Weights of a small transformer language model.
Architecture: RMSNorm before each block, learned positions, capped logits.
Each number is 500 + 25 x the weight over its row's rms, rounded and kept within 0 to 999. Layers, rows and columns count from 0. Numbers have three digits each. The size before them is the row's rms in percent of the matrix's.

# layer 5 MLP gate, 512x192, rms 0.0849, rows 494-505, columns 0-191
095:498497492537519502488483528495505487500553477480507495532455534520477512509523501468478487551518502483527466487471484499513438484529518483526483450500487492491538485507521499511580495541474510488475507486471541528544513463485478542508502555478509497447491501506480474490541499507528526488514507489505483504521506496469466523498540538479518464483500530505497555485483519503499512532520484527489486490501517500487517499517490493465549537531521515499481517520534512494461497458491514503512535484496480535517483490547456461497483458545459505488506555469565525517520523500500514495
108:483501517511489500436468486518460518559484478516511518523505493491484512547528520524506469494486461497493536543483525489452502475502568517495491479514530535518518477468511476473501513462490501536481454512512541487540501528511501494492469511482541511498517537506503499493546469497507505490524515502512484547475528518440498467494512459501512519465509508481497515505543506532497523509542503483480509485508463518507454515473491456463507529548513493525509491502503488511554500520503532521464484509479471462470474485476480506515496522492439491514564512463467511453464467491518501504
099:459513521498489497525513474522464455538461486517478483436526474545521511491505510476507534524499515511481458519492482515485501524497446472494491516472512506494475451485515484526537501485473522478470525520495533494504530501545522498512522442478518480485540507512528494450506530492479466483479482482479526500498504453476551504496497525476487496513470532473536505500524496447458516500507517556503509526496478511505515491485475537523456489504531562512483483496543466496535521513496482488518517507516508531526513509516462456517481480474462464456504538524524490503500512537533545528
095:497563509475489504522515524499478494534450501490486484489500547504477512517477473504465504538533540510469526479486533488495480492444469504464558462480494520492507515517485529487526513496518482478494506474481497540460507498534482502487463508469524477442502507473518506499517509524457491504541514535482508505533474545554500503526535513496481463501454490522520492526520477535500543513508499491477487532506489506447506490525490459555473492491487541532455496475490472532501472496539527460508505508498557519482518506491469492470483523520496475546520484531472527471452491509501483523
100:530519463518454478477505508550439488516486490519507525471506479532476487535519517490465507471496478491537518486510475548495541530508493507465492520490532530491514522471498492555490471505515510510499491527489517528515495448494489515503516474504440542477504498487512496490489485516482498530531506488501541487487467503529495506543485530492470473504519535492476466509529443474553539479522486518538464486506553492506472528487480520454532458542523482504490505501488522486488481500506542467489490483506505524455499571472492495508497468518492496478520428490516488509483519548475524522
091:519473534518502510512485461499502488458504514491534453489478472500476507517513482453540504517483517520441494493477492490494527461512485474518474505549469490528475486540506515544501523496465530510533459479432503526490503473505483524493525516483472522497507516455502496535496495492432494528501470498480472462484462508449522481501473484493496484504464464475474505510530535496458477529518475456507495440508460541479473460536529507505485499498523514477528465512528468455470503519479506481504537491496532500523471494510506471514482515508476512447493486538529510502514465499480478544
101:470468552505508492537514483513496548491505467492501488503468528518481480470490505483501493536502504487447477521494486440519483462464475482492498486488439477535500504496464491478497503445506481506491509492481509503493476505507496492493464546530539496493491522505485518477496521497579526464484477579527484506464522467457481502483520519497499521470481463459511495486552498470491488506462530491478500486483503507514470483525519467516467473490521517516469473463510511498475476480511445517497516488480471482494445500479461474528524502524466492475521540518511543481488459546530504514
104:485491497472519517523512512498535476533479474443492516511497482518496490483531507509465485509508524523520475488526465517479480464463514463498477513522478513503513489538498475499493497518530520535499533489536457477522472508488459515528513495502518515507492524506493517454542484504542460535497485465501529463526513511538509503472456539506505512516513557489558475540509471517529442486510529516494494464519526535517460474503495492509513555507548472538560492531537469483491460507495497472522512487449498490490448495471556505505505475491552507495504495511459533507472517505509533508
092:531497488515455530514499442505520491539507503519471496472507477495510522486510461488454535486502512509480508492521458501558469512484502515501516504507473490529486483528473500465517493515475505498534494496516492503531494523501522489530462485565504443490503505493478485512532490492458484523508537543505454501470506439526491496499493505456465517504483495464551481500491528490502547522520501508454482483539521496447506474489490473482505524464558533522527508529516505469460502524503500515490515484540502460534483539459502514520508574491486497466491462509491484494497433529480504496
085:461521525517493496539509518519490532511508520519521523481508502497528476524530497452522489541487502503490469483463531480530505512488498509498507539488531514507489506515530524501412478461514518491491509530525513514539526543507474451502515510512489542509534464513507501523491533526434448518528496506508492495531502503504479515471514529493497473498472500493530487498459485510485442542528407488513497496521509472471476453524481526506491494463503449502493509488459503449447508496500492524484510513509463467481510495500505511538492486503472460467525503513501475474467440518519496509
098:472470519513489488479523505491467480537519446523513538476486506516511518541488475487503521464481513476516505488498495468525526482503479509480531519480486462543524466488525510520497518493543488441482509513504480501505490533553470492482499525495466477460484510491469518510488496525487520517480476514474500479516508506508498474499502493484528479511472553456534481509525518506457532533517477517508489551479478513441434511525513487592498493505458513553532493502476451495468466503491527512474499493504517452519501469483475482480529546476499497501487535469465500478515482520472531463
105:515464470542549485474511458514488477478462462508491455495525515521533520494504510489491462494491497528511506531529477490516520492474490473472495448504526498489478497479487519535527495494521572522501510471516538513466480498492491538529457491477456552492484487522507492493461504426490467512518496469508478505496490541514457518492473504512536493487511472519447487491454521558507520552487481508491492524515465471540488502518513452514468513530558448506506521457500503507467476500557483517492470491475535493501530506465514473522529504489529499514497500476514501504489505503516506529
# layer 5 MLP up, 512x192, rms 0.0878, rows 494-504, columns 0-191
090:489545477514497480524461474440531519476489502469514521456491480529499524457502517512475481529515496505452457485473510519502528511498512477478476519491520494476516493467486521519486484501507498482486517469471492567531469456438507467485524537485475508491486488508529506557480523464504521488521526429544523494473495485537460502437516498496506524487512513503446523521495500519545473492505482496520496513540517509494536519514498545504540534526511514497502509531556472504475484472522529477471525493485483530499539501484445482517488519501496462554498521497512482516520502505498497482
109:513488489533515503499509456505509427518467487473516489470506512469531472443486495498516546516506497530490481479521506511497493501523479498536537529477505491493474505515494511539503496545522528483512538470490493507489438526504449534526491488497447481493467480503473516476480501511476519482466498500496536485496539456529483554490496505546493494569524457529513513485511512463493515451469504525473462507481551493541509477513527533480512458475540498494545544506515502476490480490516470499526486480537513531500468496505505492493490484509530466518454514483528488554514508511456499513
097:476488505465493518483528531470508442503515506517461510487483490516483467501456504525494519525516528513520542462479463440544483516443580526491510498532514503517520502472493475494479494489501538528440463480482539497496473486539514521460522492497509533517507542515485540464529479509542500534526518519502511559526532525488502444483475502465516525506548488512487491502508484518517495516529460497549521488488494540534493517488507524498521483499468478484477480473515515441503487481491489487447496469497537510509482523523482478492481521483538541491509496491495508510500522468507478497
097:506513484512490493494511517484527494518448492511502477492491503466528472551477475539468469438536555531470491478539542484489462509478499510514491476452517544521504534530493491517464501482465509478519550484515491548507500535527468479461485488530440478534475533535492509497525507498528500534499501467503511479503492494497533502506492536508472540504430508493515495440470507554509498479516507482485499521525493510494507489547532489504476497501509521524508521500503571514510499496509526501511527520517537520485516548505501484529513513457516464513540522514446515476480509527494478510
095:521517499517495537534526515491448495496481449475515502479493494516504502492491518489505458485508516476533546473497492547484478528526504528464527505520524507508463554497544444514478464539572540464512490495514451493497513461468491527516477562503455562470558490489523485497493523482507477493536491469489481505505463505482509486518504531513513508492529479477544488537520546485512478476474500531524497476476508481513496512495479510480496526561477461499522519476479495522507477528545497510472537461497508517503478498489514530469474483512546487511478474520511511482471522483494513487
086:501473482512541461509504493508499502526499445466519488493527447534529499519498489511507473485505479513463482502525507443473495499528484524556485491511489500522487508499525509527473492506470495521475448525474476495488492448527492506531496519476493507492464557515494450476514515545532481500486510504497468505489464486453518448516501525500552502546495502503464490494516499483492495457490534510490502547474497551477496513510507460469491474500545493496487445541508469474529486555546472456476489473486493555504520499487532512540496532494432474501486500516499508490514522524486514517
103:483487481545508481489501473484497499515483553525507518506495501511466530507513496510520511487481561533492494496528489506505555455527477453541516529500512506490531435496532554486542488498561523496457474501458497512474496490533468467485511542492527496477467479494521512486541521495536505487505499501488506545506490450523530483475459519519492543481553511515502514485464542489462520520530479520559503530466518492521457501495487527479477501506531517529522493495486542494474470505489481497503523471450540514498489509522489555522547473484491510485481539506507500522496471491498492485
101:484491472492461469484475527450541550506491519483512501489511506486489512545490495524488495468499496487489507459482539481500496478539443499478486469524436454496514484513480524469505556524505517488489496477533526522512518535479522534483491572528518482554489498515516515501538521514501461491518482517486542479512461542493473468500560514521540520495497522481503521514526529525496482541471503468495521512495479504469502490482507472538515519503540563511520491498553507538463480508492504513511525481511510533506485496491506490431525531557492502490526509520500521513481484511514492523
091:532525499520459479533523483482518439484492512470518493510495462470533525482477488527511505480471517464476528486542485483480473492490499474519547491487516494506502500488539538505513519483509453500475504516516511511525485509524511534493483518495516469491513485507485500501493458546497492520544557494485507506498478534460498540500470458479498557550469499495506495522484512519490521526508499487487506515501488476466489494510528494499478511444549517476576508463482490496459496496499499535519488513547468494535474496483456455552513578511491468473480498489503504548489454495503532538
091:512476506488522519469545511467491522475516515496513543488506465568453508518455519491529487469539524516489489498472505511510495506498541514461489512489497478475523484501446517542494484527540503507500470480500516521494508488471521445537488430475479496522481525456504489459514488521488507467511550489501528492497493532542516492498556470441541524512494486519518504485487494514494507476522500515482454495492434510483467548483498507473494510573499542473494508515455477521498478523507523501467518488506505495516495488531492524483497453500477519529496487504512512486557502532471464513
100:484491526478479459477514459484522492518498481531535486525541539517506495509509551527471518484502512505517480473487525486484515515489477480470513471534498555479524497506503500477487524529478472492517489482536539487504509520503494515459489510524491444528479456448508467523530504471469484494516497501462530558492497538492505507477498476507479487528526559463484528510495489486507530526500470504489460514530533494507496486539501486474547495466536499530492571510507511456518503506541559505471523480522524486458472484491464496479513477497544465517538490485511521481489434504488538496
# layer 5 MLP down (transposed), 512x192, rms 0.0726, rows 494-504, columns 0-191
093:502502543478516459546516493532467498494478503485478531495504530521497472517483521512497565465509485500500498493497494488497502502499497536469511532491484496505500527466529490454487520505494529495500545507513477441500454499549480500522466492554510499526482516529468485495479482469484513492499470525517513519527452509474470521547440477499447486506498491521534443521531524499473534487528527505454517510517450458486481508537471468475481459498481532456487495495487491493522475537524490542531503491510524531520508471499538506464494463501460514429519493483509482475496482505516516481
111:500469535484514478532468460470514505492487524492501494501466528480488478534502541548489507501479475494486518488478532466473492508470512545495507494460509505480487522486518488447524463529516518472473503505511517464483476448496532489526525528509466528473490550536493477532514487472542517533480526508498486460498491495572465524463467483482503502520510488550488468469579494518505520522512522486486467525515575473518507489514521507440511510535483507524525524483479492520535466492508488486519494488513487530529524490497466472479493471516488493503521533542520497517506513505516514553
101:514502508516516495486496475490488487500495539547497491466454531457478509487488471468472490486541517493510517524506493486471530508499497510523490546504489455529526473492498520462487474515476517458504526506531511496499474520471469487486521515482517491485445501484535500496519486480481503527529500530473482502503561531490452508537519528533518508548503527537473510532523485537534505472527438500489504515525512478436459536472518493465464535493521482517495495513482524534463479513526518457554512480499497519537502539484524511512477499516522482460535497479486482505481459521468571477
098:486489518505494509508476499501441490487523493465512536473477517502495538490508462464486505499482458503506512508513494553485529501506521488493512502526524504481513499526504508543498498463489469539466510448490507496447474463539507543495538470485539501457516512426502491495492488497423540491468507513492491517537512495486548510525529524521509471512504488506452453507487500485512494490552519518522545486463486527480477497519508484539488490497546518511501553493507480469490457496535527459498476527500481450503487492508469516521496492516482473483476500538504500430484519548497527496
096:488461485471544518484480505468524491511467541532481432524490501508526552477474494510492454482503504514472477520500520487475501450484491514485481469502467498471504478478469518512499506505475506533443496503501478446544535530525483502470527490458549461525468507530477476455536494522503496505465484503510453507486484487499504484491545520482487503491471465512435541462450509512481471537490489501444495514508498509473487520516498524507480458441466525508517525496495484492490475496507517500507497516479528541534511521506526502501539498520518495479507538488534525523456478504518467483
097:465521531476494479525484487453467499526534509547493499493448507484494497554442505489473508503511479482521515470504490539536531505513495481507541457497525479492449495464515511508531519494495532498494516506513472511514510503491486515476503482490501507476502506498530541433495478476507514498539500495530473539515484523493455535467516471465533515481515484447559518462543498514543464531479492507507512565483492441524523505449494512470505470500515478503499520456507494484487489478493505485549491473509512479535506507544493505491451485478509467518516483479535466471460472482480511501
105:529483494459494462483504523508499465546482501502503563495503492486498495476520531510482488461503511497490499511502434504494496488508500505456501495564530438449471495480501471523514481468521508535486488505456488501523495483497478534504514524524483517485483499529437527476504472502530473546512488514490489505532523521525472522521471501547485500504486467489514497499534519526492513457549487499572498507521513543477493465529477518475536531481469520492489504492511450515540500510483486452484498510473552498513521510545496477540495464454505439519527487516494524529483500483484509515
100:514539503517482506555506502501473463465512512488460522475518465473542498539495557551487502562489488497511516491464492493515514516475496504491529476548502514495543489465550489474495461534512512493496498490506480515462504476461478495451478488492511515482461501502470474539440508498515546499491499462500494458503517504502538557497474491507504441520524518491491476511512520467497464503485474520524493488486464492503527481463486484486546485505473488497425519500476497482533467487515459515450466518480501501542475487511532490508506510505504526531522501501552510453503503509483517472
105:475480528473526518505474511534492512460501458503483496506470486506451506457489485522509500548518483490477512465467514463490518509500538440486535488489528452458513535494460464466479468478507493532509583533516463524498511496463449490452541496504480469520478508540553506490508490443458478508464494494513485469479493529478481503497539493509525459472501528493506504501530520538522467485485490462513529480508501526533482509483504453504477453523495488495493499493496520462524545494523496474502496518467500461489516511496512482498510519529549493483473467514477472505509522514484489512
090:485525490536478519494455471462517475515542505479489435536508544460506523503480512528493525487478474490493562489512471466526493477542507471517526478561488519522495484536509469490493497528498470472481515490509500464467466472520516539519483510532508505484502512463493489506489501500581460501501505483494523508493489500459518484524461529544484506510529503503457507487476504533486527493477569531487530494484458528508510486479497503488525486528512531510515529510519525506544503514515499482530495503475529525504532536477502475497552554502480481499499500455465489510465530507493557486
104:540516445506484503464504522481513492478548526520492500518544478517502483511501526496526445501554455486499456501495450523525500469504522512503498506460460513503500499479464510494478453535501521497489535520487527487538501479495520500463524500484478549494548498500522515497481526499518504500471505512546526497497493506472475470486499531441494520496476527499566547462501476475498494472478465507477527473496472496524481548469461504498476472539502523474523479488497491507492520503449536513516499509495476469514524477465503467550491480474550521542493464489506506503514552480451501506